python train.py --d_model=640 --activation="swiglu" --rope_fraction=0.75 --init_std_qkv=0.0273 --init_std_o=0.0 --init_std_up=0.0273 --lr_mult_o=1.26 --decay_fraction=1.0 --train_tokens=1478000000
Each number is 128 + 24 x the weight over its row's rms, rounded and kept within 0 to 255. Layers, rows and columns count from 0. Numbers have three digits each. The size before them is the row's rms in percent of the matrix's.

# layer 8 attention key, 640x640, rms 0.0577, rows 270-320, columns 128-255
085:131067100133100156133122109124183125083120120138128136089109134094086106177122092122106155132102126114161156113123126137104135137143146095100100138161109106100142142137172105129146092110124148132095160099163141136139114123083103149129114119133143162128128118153141108125092112123136124113097128146127140107076119107094076114145101179112127146153179155140128173133111173139089135109137
079:119138108151125143126102119144077151121169166124142086150143140116128126129145094129114125136119177124127120119101120119116089078135101158111121161122137118113161139135117130107180066125139136078142124115118127152117113109119148105101144134139109153141125156112141143127107133108141121098165150122110129142128119131127122139068144157134161117102095149135110166145099132158179112123097
089:110133143144128104143157149133134127123139087098138138142116102070128099153167108140103115160131120127115127185110123111108114136101107079124157141135159166130185177132114125165126138099107119113151133178145146169135114125150114157165165156136123097154111169167118119154112089164072143100121097197097133142139139131120122119109118131153105110150126118123153096107123110099136145147107
092:112132095100129155149111127126107124146121161071112146170119160100113085113145122133136124195124115126103138167128094124115148147121162158167137131108117150157129127095094151115109177093092117112158108117143122096112103140135108166113124144098149110115146135097100161145087124127121176145128119153067085131124135098138106151141105154138146119122108120138117124166127128134142140121125
087:088140107134113128136155176162128130097129168134148159117101098099117129132138175106147119144179138101150125121104141139159123149131150145138115127141128130189123115139100140117113137149103091122107145137156146159131130131157107143160136112151128137138149115117115081143164142084115108148103102148133135140148145099145146147153113145125137132123140102126161128108104103132111160139133
085:156120096132134169122171147145113140150112110145112112084091172155123167100116124099149126134177118137128134148146079133148131150121119092162166155097122148122112105137135177109139089153140143114125127106101127132094106138153124128121136111133125162106128102097139172123124136164144189137056136132119059096165102124077134079174126124126127086097138105072125123102126129139144125158123
087:115174092166136132140149126119123137138139168079114084106131164140130135108155114099131145116136163155175131138103160110119064153154123129153146140132110138132191147122112138160094092098148132122117150110154140105101130132122081116138128143113153088130086130104078116099100092063132101106122148116125146138126138098106136113083149144128194157144152145112136146145105089162122152088155
100:160126144114138134121092104135140157082141128120124142174162122128115135140112113136082148102090158166105138071179156126120150117133116136090127141131121108086127163161155122094140094113150112140114105161114151134148061117094093147157120131110123119109103130112103092151082143130133142144128088108165119118122102121120121150080159143123154141132133162130101112130112132078130115092132
094:096103126128129183111120122092116112131123111146119141084142137109131105132124121119144103136171130109140154132144128136132146133111137163111138115057116171107085119106104134134088118136135122160170120122126111097125169152114115155103140148171159157114179110115126158167160138135130126156100108170104090107109103096077119143154091111105067110127137110107123137155129125093098122140132
081:098057138148111140099183136151127105131136129117138091139155120138126105148160104123107101118127126106100130084120156099132109115179133098104146141152106081091123130124121098154128097125152127102084101140159129143142144172154163126108110109112139166129124133105141125113130097104155136136115125109083140093119107131124108078157147185073159118156148136101146137097108162119129121110118
094:130141100091130166135118120137107169100107166140128143107096121137101119135125098125177108166144152123126105121105124134106152178166148190137128145146133087147145150090154140141131117127098087146137140114114156143174125143146172121106103124167145126132121072112108107115112101133102156183093180138105118149153158070142131136090106109134101150130135100122151091144099130086121137143124
088:175113108112141138124131175164092154174106139152126131101120138141146057078124126100091110104133146121145123170178134152139163105168161170096147129097129120152091115141129097116115130170118135146113096093107174116086172143143118111132119100127133114112113112102171132119118092083135163122149155106124173125161131138128097123125140103068122108069130137113108106157114154138143106167197
092:137150160105089122109156103144126148093155167113118157098124119126122140171148123133154205137128124141116115135133074153117088126123142111138157129130132144128142169090118096123123090108137116118128097113160142116110152108142162139135127106151093101135097126117144150100122170158117142165141140153112166155117124134133107103178133110140171139138143152149110140123117107120131170106118
101:127099141112177094106108121161142130134132130103127171149194141130149145144179120130089102150064148119134152106092122078149165117128145109134149120123086135168156138147129102046071116165147118132157152139124145153151106111086124091137086135110128143098128135137123127144131151132146082147139105109167135159116153143171149104125110148159150153129095143113104132134141162162145134155135
085:121122167110130076100172134107138157102141108157119167135123137146143128106143159154140108116130126079122107128165114141141119134128158106136127090129127119145121126111089060122112164104118112154083150165089145132121163144106144090150116116121117128187122095139134124141121136152140123144100139119110127104148141155097119119162110148145129130115153150144107103136138139111113169115147
106:139124082140156151156152116128148093152094144168148143111073154160172088130071132087139145117157109132137134179112139159148160145093160137145101163107163123151125146132125140158127139104110140144131159107112161116143176160082175141093136147148145151090151116125166137136159140154127219168125170148100088124138148087136084175146104084116089079115128102141170129107111118112094097138115
095:149135129100114163123122147156113189109125135122120119087109124077153149132135134111179128121164107150133144141108120191162122098121122196108110089132070157173121151119117136137137133129088080120161146134104134110120151145108081164143163144109184146136111119129118143140081103124154089148131134130151115153110150143118158132119126098142144103127136108142106138147133142068098141128182
099:149156129166145146119111125079161156169111170140148131099171128144142099103052118110120145141141077117148128078092140142178150098119108157131140121103146110162104141129118114098084073176114122143102112115155123136145129119117151141122124098131098160123140138113125135161122096123144069109129125111140150141114135102144115128109115109126142097145122145108099110164164147128152105145114
096:106109127121098116179124106078146137162156077190144141129108126105101133126130105113150123140145069115133156136147142095136115142147183125129157155128086146113117132159096090135091154141140131124128180096156115123151136149086121107094134112133163105145115107068138113132132167091135134176161156135086135122113142157130163145110178121106094160102165161151145113149076101182142131134169
104:111084154101135131105161181142174086127133155133166130185090121140119120113162152143149118096145132132125078154150138118144134100151174124161155093157143141132090109095167110119138132115159162116102169152087153146117129132158097146120159137105144107160127138150140106112094156077138189135145120103157139142134108132172175160099110170139107139163113121149129136131145122151104109076182
104:084096120139144091126112107125134111091136107121126078111128120158070132112124135144113149146159125144115125100148089129123139123132079107124062134146113125097129141163107114069162158125148157133118135149117094106142130103167105146163115111120124140122143131167168101119100129159139084123127168125143116185120110137144154138121138142132148094171158100142127076122105114151085163127152
106:149108084137158146133119139133138135132144143131094082117158105112131177099121109104116114133121133160171146134138111131162136124149166120130154118149104129154154103119145149135134144138125093082116122176136120168123111137160141065142196122140142173129103132143112090155081134119128134118108097119113144118085162111111160117121131170142142189125081080114119176116152141093109122125140
106:143161073137113148149086109077117107142127128176132130104204154138165144067135104086139139127181104082107108110096116163128131117123091172123124160157133136127107122129110160154105105114131109113141150084135165127167097170132146100145131100154149145118175103134118121134124134105122099131152157118137113110121118120094154094107131105113083114106094161146131136114105147164122114122136
109:121134143189158131139164162104122115113109134115156083102173144135114150153119151156151100141132103107107085083138136133139097115161093114112131138142119137141121149156139122166188103107139121161081125155118125146073133101156137120116146166124133154053126107155107133167109113102188169128122102107136151112147124080122134049098116160172095144143142145105140124162116105149122118143136
120:168156117156110140142125143148117118078109131139101163087117108106114122144171129137129112155151084135139106132161110129091153146135112101188112088115114117132128092062159100108074099130129114134137145144144110101115130118136145147124159141161133157160140154092137086094163119126153128130102119119137111107200107098125094133103126092097110081152177124103148140115122150104093128123106
105:133088111134120120143157126115109125105141077115129115106067128123142142113109081127096090130099111148116153149132160122114113113095143119122148149124140148161121123103145094100121107105132116106141097076147072051154137123152116146136139158141169113177132067120151081111151144131134128166176170094131106133138141106140152089149146115088116120100167166157106130124141101114134126115139
125:104136099117098126139145130110128130117133118135090134118092139149116135127129097135150133116153158130155139142105122119119132156102124148128158122087127144153133099087150147188099051180109143152167113130127154117133177179146157109086118110141121116108148152126128143142125153111122159124123116114119132125114137103142098107136129147110090167120149108110117147133126073116126123147103
108:200156118123170118156164135104151120133116165153106123150157130124137131101129138138147145101149123135167181117133151141137150100140136115106114102122145111155173106209149109101143127171130111084120117121134118130093086120078150112156142084094111135097131154137114124181080137131154099140150122138110161115128196166113138135108163154145094126142104101110122186134197148119145174134147
107:088118120157124141108118157085132103132155135078117123079126127115101145103111140113129079158179120129150135162121082073124110137136126111140126135128141161146175117082124135134117125172110149132121098134125076128130148124168118123144156134114155151141149120132154130125144180135153170174165127114145108120133116091101118099127137119124118133141113156148175130175099112178142148138144
120:156122114083147124120100172115124102070113119126149141146122146123140140174149075122167089157133133139114113148119117138131092098098155152082133107083105155126126123089086127148127120145116116172125094135120147122101175122140132145122094138111144164095170073076149130118092150128095111124111140085121148141132105131133090151103094132116156112110143184097119113099090142090116155126150
115:130144145128129127154111138130150097115087095133151149111141138119098049088143137114110145086153183103159112108136120131110120129100113112122119123148123146127137121129131143132134148161131119144132119135155145127177121089090090157108126132106116123085084126111100100140142133110182122148119177116104124171110140127149133099175143123133113142140127125130165113144135106098104143116145
115:139108129164103161122113161125121112113136156145136151142150105130141094152152102149154112086122111124129140116114113096125111158085164116158162119087118112125088131152162133121137123093162104114119129119131141145130154109112127113153121152143119135145089117147129138131117101112118106120128132166146156119178171096104133149150136123152107113130089157139136170143116133128125152119115
112:121097135094143102196087115158112130152176105120157143113164165081102117112136128120179096161146108180128079137125153145171089118145140170107123122145106118168158140119128099156110134125121118148112126114101116135105126129163130138147161167109116099148120081103103140105139157127110102089132102138118132139140107107158099099124117093156165138122147140116147152081108141163128147127162
120:134144116152082121117132113125145106127100135121135124126114175106116140128094127149140156158153132126109123173172128120154055154111119127131140099122134100143104126136121113143151133163165145153134126134124145151135060117166107119142169122143145115138114120083153099100094116145107110152142113134157154168127117121133106120132111112126139084109128136132134110123124151163148103141150
109:113141129120132127157137175146127106121099109106130171090115097113143160149090123172109105145117097120194092128161184108124119086115151149142113130158094109132157130115178103118103137121131151100125143133161142144170112108162061129068116103161104140108107100137176148157090139128152107097142138157137137132110105143139138138173147163112130114152147078114124149115131155107127108089137
113:115092145170109112159156098093123151136132095173142110101143125128140065131114145124102141120166091111129147161152121074108116141108096068138112117107143137103128131174134160117109130174143142178082114146073152121077142139142119098127113129108143122119088155126153139143150142177148161112165123154185141156144130140145124095079120142131108146126158153156142115146177117138116073117095
113:114127156105169125106121145097114108067132098137131135140119165128084148148141186100120157144110131116083143151091148096091096124121140049130139166139138113075125137098152141106144115109118133150168167137093118175167128116119145098142120100108139088140110148192074159152116136162099056135138146121156133166091117150127139153143132165112114132126130122153124101128156151090127130129125
123:141080162145133132117195110121107098135128077154120137106121100125136134120147112079172084151141121100148115068072113180165130094142079102128097128139149117098093135117117129173100109144106131157156143118150123134167152089116157139142130155103129091112119156101153130134123118105152095104144131155130091137106119098115148174117133165128125135116118118111134162124143122122149145115121
125:136113099098089125115134105087138110140115162089159133121148091121154091124082117154115130099150131113130132128158158105102125152140120130106143186117097098116132159100132109129145108123132128130164064145082128089124077087122102127142106107092123151173178090124134126136146117105117126096087097134155135109116145134157119153107139122153108108100139178160086090131127119116124147120147
118:114109171117149143077128148104138137139140181154098123098146153142144124098094142118154165102146113103152125147165176110110157114140089079092107154156170142115141126112111104115120166105167148134102121119134158165105115126161100131161125128119146150090107107142120092164141151130141168097125188147111113138125130177108134126147142157142113115099115143130093138118137141127145173172131
117:089139153122161136135163130155077151168107099094123167127170125164092143103101103175095126142134081107141149122098099152162135091131109149133153108102084142150084083132120134127124126154132126140180133126144154171119116100133108160143142130139100139145110132152122119153104128118146126188131135107130153141090151130178140121142141123145105111134131095101121101139137102109173152114128
114:099097138127123128161135139142124103111137121180122161099104106138108070159120110128145105181122148132124137151163135103133134155079127106128157114075109158095149084107094152131118105133145096112138142140124126149118116177155125086171151145103148083113130132142153122144113172167156158149105137066100117152121157130145122112122132086137141095136134125118147110099137150135137153168141
110:087121153158153122154137097144080137121105141116099116084120129116113107158116157057122106140091159102146138124117132122087116120106134136093092132122097151094131122119134116195182151167118101113166123163129137087142188130152136141099140147152101157142127140129171161117110145101151119126144119161095150162153100118140106162122122103122145097114145114105102129148146095114161140156164
117:144117161126113154125117129092148183109140103126107148156118163135130140096168175135132118138143108096120138111152104152111141087159078153145180128107119145120130146111108118166117110150148166120129128129141146115082122160091140106127143113122104140139119130128123142156125136105138143124142159126142129090125138119144136117122184102106113093138107137145113171142109112107111143141142
113:107126108142135128135133107166128152128119100142126138139171119122121142143091082123104119184163141123143133150085156099129109132123137129115143123122117130156115081120145121088144138147121128110108137133112119123105137118156154126129156102166129110141131127152138095119106121094142108106116099133192119139137142114127123124101107074102135140118121091066131135093127123107117112120149
118:152151166111167172116137214102158154097124127133126129101134122119133123096081124118066176115145128103090112148090118103133149166121094120115114142118122126164121122134128119121107169111110088154121137129092154166120105142144086081108122161114112136180146125090121135158118136095163107106092120123131142129120142077166153152142115136147135076096137162127100113145092137144165131133167
112:130136133197104139146113143182115112122141115158151156149144123116159157114110118131101161128138178130137148096133173119122159084108163114121147093106114208146096166157163123103147136105156153128096125158130145120168156124187121123141124112156102095086134133171175137127154093130146110144135151126100139148138146123086121116105137129107139116117151099119163117135130146134139086092132
113:116167101119106143087168110135136131125162092141135139130146121092140133131168122120160161116132080129116106119144081116083142122133088105167148124117114125157113117163159149175139095138139134160130115105106148107123114105176107096181120177152138174155188126109123130147152098160135123161148134140113141086147123135144175119102159136122132114148142170110135141119127098150138163119130
116:180107096141115138184119178113124157150109144121084103105102140145148144116130151092106131107164135098147072117115099142149130083124176092135115144112140161154123108160117145107082115160112161123171102090108116078146168148118147138146115110102139118080123091130129134135149123102103125107136122121110127190111112127134126161103161128139134101180125127104116150159162135118147111146106
116:137109114133103055122137107109175142114127143101110131138073100090144146109114140138173135118125105145087117108084140099137164141101139148133116124091137114074084154115121119132121134100116125127150093171134141157136164108130130133140136119090110150154141121138120136185109157136111116139138168102127141132142133124124110130101149140144085138176148114170112114169159115154147081123108
065:084096150103130136124130137150112125089115109102118163165100128152164112108090089106143097120107107128172100140124128143143106133133131120126153117134120109107161077118144101145139100133120116089166098100107129185128118116122105104112133146103148144103118122127103135120113164114105136106162134178135096107099109143108134159133143113106166151141158154117165119115156155133153161119140